Weights of a small GPT-style language model, trained from scratch on English Wikipedia.
Size: width 512, 63.6M parameters.
Architecture: RMSNorm before and after each block, rotary positions, biases, tied embeddings, capped logits.
Training: a variant of Muon for these matrices, 508M tokens.
Each number is 128 + 24 x the weight over its row's rms, rounded and kept within 0 to 255. Layers, rows and columns count from 0. Numbers have three digits each. The size before them is the row's rms in percent of the matrix's.

# o: layer 8 attention output (transposed), 512x512, rms 0.12, rows 179-191, columns 448-511
# v: layer 8 attention value, 512x512, rms 0.0964, rows 180-191, columns 448-511
# q: layer 8 attention query, 512x512, rms 0.0759, rows 192-225, columns 448-511
# k: layer 8 attention key, 512x512, rms 0.0759, rows 192-225, columns 448-511
o179 106:139149137141075133137113133139115125115125122146138146201125103071146135141160135125139154158143093148135135131147168125163126142094127141148118125151125091125119125144143169136154140103107108
v180 105:116138114154127146102137102140151140130118139118124105101147058106143117114132130157120172140092137145128148167123132127134138121141110173114100119108091126122123128136115157131141150106128165
o180 103:123110110208121167113122129135170117142127167093117093140153068107106108098138128152088188163102128108155151114131140151162132106146124191131117131118096117095099137111113120129152139106128143
v181 109:135104111147069120163102149136121105118139153132102140111136127142150169164147136107120137123091139127144102120128125127115111098121104122128105141136138142117125160112157106143136135105123105
o181 109:124115148116097080136130124114101107128169155136129143134132110149157173120129127156138113144107140119116135158114139124128122111142096110108111077140161125156115153076161061120125163105157126
v182 110:124196155097096125105142115131101152166118148132106127142095101115123123086174182061107140154118123105105103111117119134158116110131103105140132132116105141124130128130141138121143153122125120
o182 106:116113131133056097120135137126086141157155127118102121132117134152113134119145131086125174145126122077096118124135116119123119084126150145119175111148124105137134131148120139148129127123153099
v183 109:137156134106119120133104154126108098146104118146134153167138147076139138086113123145146116132137156108143145167148138112104129158106109097128134125112124136077130112169125104142144089100154120
o183 106:132143151139122158123139140095094125122101121124131126160131131093122115113123139160161120163161169107122136174152136095130131154120132107114108108123123109090122133160139079133110102062143112
v184 104:125132108126198110141163193120144176080156169149154089166102092103110149117116117119120119089084135060128137125107114099169136115107083113104130139086121118120123130139117167126109142118149122
o184 104:145146132124138106170162150099106149139140068104146097145122094130119078134122151074160085109101119074133131093097115137139134096103109152131115141112125111092128122143123151144141103137060124
v185 109:142149111177153159101137152118102132158135109126144112113099158078110128120114129139145126139089112153146132141172177108149150171092130088097104157162126148134124097147129130151146099140134141
o185 109:165153108154155133136128141152129174180121116130170121121085148100126143136135130114172166152063137118140130138174153082122142133120114158123101169170103106138104120172153132158173113121132144
v186 104:115076115111091135130122097145136121102073124099126171122153135120161120133132154159110129156106118126121154132142130102140130086123145102110143142140082094170171114168143150108139125142128141
o186 102:115078108124089146117113151122137098104121103125126154091126112141139115108096091153097082152148156098102121165175133141149127107132141139116129138123124104142144123122122100124127148159151121
v187 108:155100161107151098123117122140160173118117144101142094155144164074137180147144128108143134090169077154169127134119128131148135121117157107137173160129174094147112117104134143128138107138097131
o187 107:140119150139153143119129104166188172145133163117139136114141118075115164140116122139142142097134085164154118112116085122125148111165128109114120191102152081126130114117129117131105120131093128
v188 109:086153139135137163137119105144118118143135154117166144122152161074142145113116075115081113089125076114088101133110122182154123168097129122112145215130114085159111149168161102153132126147089141
o188 109:078137176094119168122100135159155150132120157095104139158129160128153149171100087102120120113143089104106156139111103172139122139090143111101135156133118131156132129164109100153157136131101137
v189 109:070127101061105170134171100109127117117121135142103130111133149092176148138146132136149126114084129061123135134098149106127117083126127086114139120124121146129126143122116134139129133126143148
o189 105:083124130091116164137128082144123130132111140150117098150138138132141118129147139146109139114091115097159130121115100133117109136115119116150103134132126152134134145147110105143127141099157114
v190 106:135094120084126154166125106147130113093114108117136122181124141129145133117146145096136118138147095104129119122100093136164122143154111158153097136122096083093103123098087114103119142112143129
o190 107:135129154121114153146144142151110176092127158125110135138097131140140120136149157135131086155144081129121111177119118130122117131160141153154136138087123125113087164123069110124096147140157138
v191 108:133115137153129119174143143094111112137119164151125140135134127140101129141157143137138153078167101152110111110136146148126139164127104128126131148131114114143148087087150107125121121154119167
o191 106:138097107136106137157157115123123130166138181198141122118115121146132148154151130126102112091162139146117109112099156133127126152091114084119166133109145103142117117122164103142114125128128127
q192 085:109152085123159119145117140116187116105136137167081100138123120108128116110174127132137123143146129103146125143154136172137128117179127110099146113130150107133107104097139140133152097103111088
k192 087:163145159133129111161095130122118123176127135129112132130084088159132110106108131154100132147122113110157117102150117110102141151132119087135121127126133188136200121154122142114131150153139143
q193 081:105139140149135153166106130150171140163109109137135130106145090121096098112095093126106140107158113115130108117099145124153125095155126156080125123154120102134139122164106147147149093107123096
k193 079:125156122108082099124140116157163119098145154120148138151138114121162183114126164107146081142130136165158137114104130126159131156129109146154096118135134164061149132093167119126103117142148136
q194 081:102117108158095110131138181154114140138180122175148139119114140137135092087147087143122142099167124146133159101075153165151153126134142116123142112134106129105124108102086154122107133141141116
k194 087:098134148113120167148150120134134100159138159114077145136092135132135129175092167168130112111178099152124150131115136060134113140156142132141155125156103151137155145122146198127096080105130129
q195 078:141126129122165104107113121132133122169159136119149115124154127093145114127163116081111142149139106128118107106134136160131109134120139178125151115127144175164136112108190165145132167122091102
k195 077:114111128136140104191155131129109165146153127082118103130145102144128111126143103198140143123122158111115149102075145107179142135118134113159091176136081137142081169119101117110165126122122148
q196 083:158154153135171172154074129115099138113114139112126120166109124157153146118120081108128101101141112119082112144116140149115136131160119098125135141126110139131151119106179100132122147118103126
k196 080:109102090132149137133149154113161134184164149127093125136156129115111142097109111056143114145118133138113138136158120104108136157126193062137139135146138130127103122181186110120106122146162104
q197 084:129152146153141123198128143145082138099126124153145135113155170141111116129145192136120151147121094118124117131131117125134101065137117071160136111119146177118099159153137088141090170102153162
k197 081:101154133093140130152171147123154142121111125104127097139140143132155165133126150112137130152120156154113110155123117165094130136165105131120117091157119118099152103101116137132149125127147152
q198 090:131136155148124101098113139097117164111116110114127129146144137162140120174146122145167146136179164120159128076105118118138153105146158096114117180108121094112119162073122144129119149092132156
k198 086:100120095119050110135109088127112091139087118095130161108153130097137114125133055139149153127151138129083133103081127094111083118150143129124133124110147136122139151128119161125130153081105126
q199 091:125094154111153116132153134127153144157132123138159117130103149175145143092140158160120130136096116130139167117130131143116127160132081128138141115097151127150171124128160114183112152145118165
k199 091:066128150109132141109152112132124118120101159116162109091115140108121138119145095123169154118150119145125148182162090113129154134116139163146099114126117112084106139124121130161151112110130135
q200 089:123114116136095144107111102141157156128152138136123130140147108132176102122130123100105075148106137138152067135149165123155147173148139168166130105176170144131142140130157125142099130131140092
k200 084:128149154141101142112129148172133093110141135100156101166122147119069159133100114163114118107155144101114138147156102109101145088125123119106075172105142123169113125135107128124143138103152114
q201 092:174113140137157123071116088143101112115094111127124095130149131110109150128130097137140140108130120103116065139149156133114063165095142127162142143162167163161153127099073090148137088112111103
k201 092:071162109106107069104161118111131107131106131115144162145138112134075150101127141125123131125140130122133126153132095145126155107135076114131089141100120144110137137137162121125130148120135126
q202 085:135098095115139136133152139085117135110105090100124078113135125128135104082100143080114144093088158126092149159164127153137100165143152116161158176119125125127098175132115140118176151116121177
k202 088:121130126110127123084115081125122111142183124116121118120114117153138144126137153126143109125136148162147117133074108086141113138159134112122149152161104154104116165124105106140094118147142106
q203 099:120100120135159134104133158134146127117123117121081129121125179090116141092139174132149158113119171136090096128123104127099164067123074139141113128144150083141065183145136147125131107125131130
k203 094:099102137102139134101137132106102099153110143124187064138128149102085098125103144137139115133133155162099121139127113164129156108134145109132087109124123098151118124127171080132140146156095107
q204 090:158112115111118148123158104125147083126150094135192089135153156132110132114136133127143101152108148111087110125133134165119111111171164093145158181171131143132109138108123100127131114133076135
k204 089:109122148136090135141142118137133121160075142129160133058138136115112116128124105100111118130127154112137117105126139081094139105097110065171124119144134145143107118146156094122158160132146100
q205 098:115146143067136058146161113128166102118079158177098185101181133117121164069121124129120113118146108130110099156118133126070130149134124161124107093149118141119148135150140099103157119146152108
k205 093:114136161129128169142091142117100152161159116149128132118122100128132146177117075091211209127093139165147144102149183134143115126135100120126170076162117136181138133074112134149140137158106125
q206 092:154143076109137132128127134125107137120127115116132133116145134106150148149198186147091117139125093128118116149096161149145130137099094143134116130109103108129150144093135136109091132159186141
k206 093:133142127117103156121130133126122081112105159081131153101112132152101126142107096144196112138136130164189121163129122104145101137113105116128137121143082141140107163119148100123078120174182113
q207 101:116163114156117095085119162142164160117069098124102155164111107084098120130108148191123118149124139140141134106130091112117130114159121130178106152132088121127157138119142139163157132105150150
k207 098:101146135088151107127142089156130106138122132152115146101138131110143133111120109078118126125149101163130096107138138133117147160133106141140125104136103103133139120114136142108138142097132110
q208 101:162112153123144141097121100139158155140119160112141119137145131157126140107101118158099117128120091100125086126145150105127079165149174117090104150160124128120152129089131124130133137124124125
k208 098:100169165090117133128135127097125106193099105149132165087159123142169136137149120108105122147070138126120120097094113139135134168115119149121179119148125109134157145166070118092139104116085118
q209 101:103131119119150163098086117146120176141140151133112081142148143100144127174116134152144107138143121125143131090130134143172140151102114085149109119128155158151126123128145156127071155123140137
k209 105:053128125137135162090081108107152115087137117119118133120106073152102118131077147120101120112146123130132130106127108111120110109133088170140169093137168134139199125138133122153135124137105104
q210 109:126116082138118177118092117156114101124134134113133115122175092137139107133111137148123084133127106093105113097186111150099114098148150101116099139092119168141138136127147106121117145149128114
k210 109:104173078118114143085134105121119122137102155150129108123117125132155141106115116104083086154141093112141084133132187171117178111122099150134107110115094124108146124122149132163112132115111119
q211 113:093116149115176133158154129177110078126134135132151139161159078132156142138121130129068144128112127183133127123148095150121142146083099150129147135129104109156111139142147131124096143132113099
k211 114:125131133113118112096154101162163126140085126144152179128135130133135115133089134119090145118145106110122118108107141111094157127091152102148127149122079104188120138187155139131124146094117120
q212 109:154133137114188158117096114134158113121175156144127133157085161173112146148114160154154163137116096125165137143141142129141128121147097111146137110126172122156115132099125123096116156124148119
k212 110:144113120092159105096126103104108117125158129182123085109173131113138100103089107126162141111130120119123131166120121095129128141102090112109121122127108116118117102155146127136120113096105136
q213 116:126083149126135116122178116154104135093135175145112137127171192133129119165109080115170164095127147154131154152122144140138149124113122123140119146133109104128127142124126136172116180117165083
k213 116:176130135111113090132121127128128137170099094135129102108123121120121127117087167124168167123132124118104140186133146139160159117126113147131158141107098137170163174125069163164153177096124112
q214 105:142116163106108128120090079090157133091114129111133129120112121116120158081123137120126128129152150108137135108125151121131079145143197142122135141137145142104165135120132114137173162107121155
k214 111:150180134128123116115130090147143144131158109096155091109140130100124127103205118172150119113070111080143118108128108113136143108096147148123154149137162155119140151174090162153125155161098142
q215 112:075104154133187174143161087122132109142118156128076109125125115135168125109105169098141104134114130103125103111155134084134145087127105151173159136134142107113150136141124092108100086116116120
k215 118:141169173131119158118179141130118144119104134092089117136140103097133080140108095063075142165094146132112160118132124098136119091122094121147122158145130121144148087147092135083142127100165135
q216 113:123133124122149188141132105120081159164137128122104102122113132107136122133194144141170145116122103085143095104081129097146106095147126123134173120151171128130171154115103136063095078130126140
k216 114:145127104160137163126143110128131130117134181141095121095136125109135137136148141140186105131096121161138093118134099140145095143166150125096148121129147099103143148127150123060128066163143131
q217 110:115119159147109126171109170156076145126128111133111138159158126125165099133139125161137150074122150131136113176105109159144124131123124131140150143115141103108112101127088136125119129152122135
k217 119:163095159166150140139114152134132145097156145087144138117157155103142120135136121108136141123131119147118117169117108147129114172157146131135109110111158149101125103123138112110115093132090101
q218 115:129118107140099142093138139119171165150140113154134172120070134139089137123136123129161166143137105108140180127098153110102146124154115139157154151142071128148123156136099117133160118139153109
k218 120:123133102135147151157103119134146169091151182153123126126126164148152126125187136132179118130091135143142092137089125144141151136165118098113150099187114121093159175137120114102171143132154099
q219 110:141144074134136142168153165139119139149065148140145138092117134091111159138151173137130139132116141138128153134163186076128109123098172147119139117099134104176116105119122110115125146111157139
k219 118:172122124096108145106137105124124147102100109109139160141129157137120117140140151141131111122158105153143137140115159127117097134128100153150117135115118094143116080115155098084091157111141115
q220 111:121137127121138171120141167148134122131121168105060145094118133144148134129193130139069155111142148150111119119078129132097146135194103098153110140156148115100137129085104178121092133140129127
k220 115:121094135098155159132149136121097130116081117114116105112123125121169146166191118109125149155107138139122098073080089115118121177155149139103116121159144103114105108139108145127156141123152168
q221 112:178113144167124132165135110131122143154094132122082121119116094158149129163171146120168127103106166097156112150133123152141122124112127122168172119109097123133142135135156122110155147122124118
k221 112:112156140113137152136145141115131091143118122115127106129073120121109167119129160087139123147112133144103114163138150132090145096136181119202096163141062139113119102094128166145159124114137159
q222 121:144117170148059160104147135154147130133128132105081141146103087122105109147150202125130107107145116100094098112115146100131144166111138138171149113131101177153114115130157109094119049127119118
k222 119:142141123136100150133148124141122092141148180147092129140083153114127132126167173135083132121169128112119090132106127113125137120116089163140160173111116103162121128100170137096122120112144118
q223 115:147073096147121112121140103099123113110140158115179117172128127116172094150115111094154152108114132149165144064093133109112107143144145127134114160145151094135120110146106123124103155089116147
k223 116:114156113148087120092187157088154138148119131091116088147124090102139115099192139109107110112171137123148141113153140140074123124150074152121142126190138147150121062091143135116110141119118122
q224 077:152109132126133097101100147083119134149129126114113099117125105127123071141111099158127150140147169184164100132110141114156172113146168132114139110116195142122124099074174059112174133136129079
k224 083:137165157117147090127136167142146110166174111147111104140104117140140108138133157148161136124131127136106092089125123126151155152166129136161094147128131110117139132141078187125135113117091162
q225 084:163103165145165136112108158151121128158100116086109169127115090148153108147121118062109142117113155164140155136094143097103125093139147074135124142142162132136115120124155125129145120101116125
k225 081:112128141132085100127103142127172126151133149165118109138129119113100119100117104148118103129131113078146141142118120135140152151117141144124120121150129081131121130154154116146170143124119112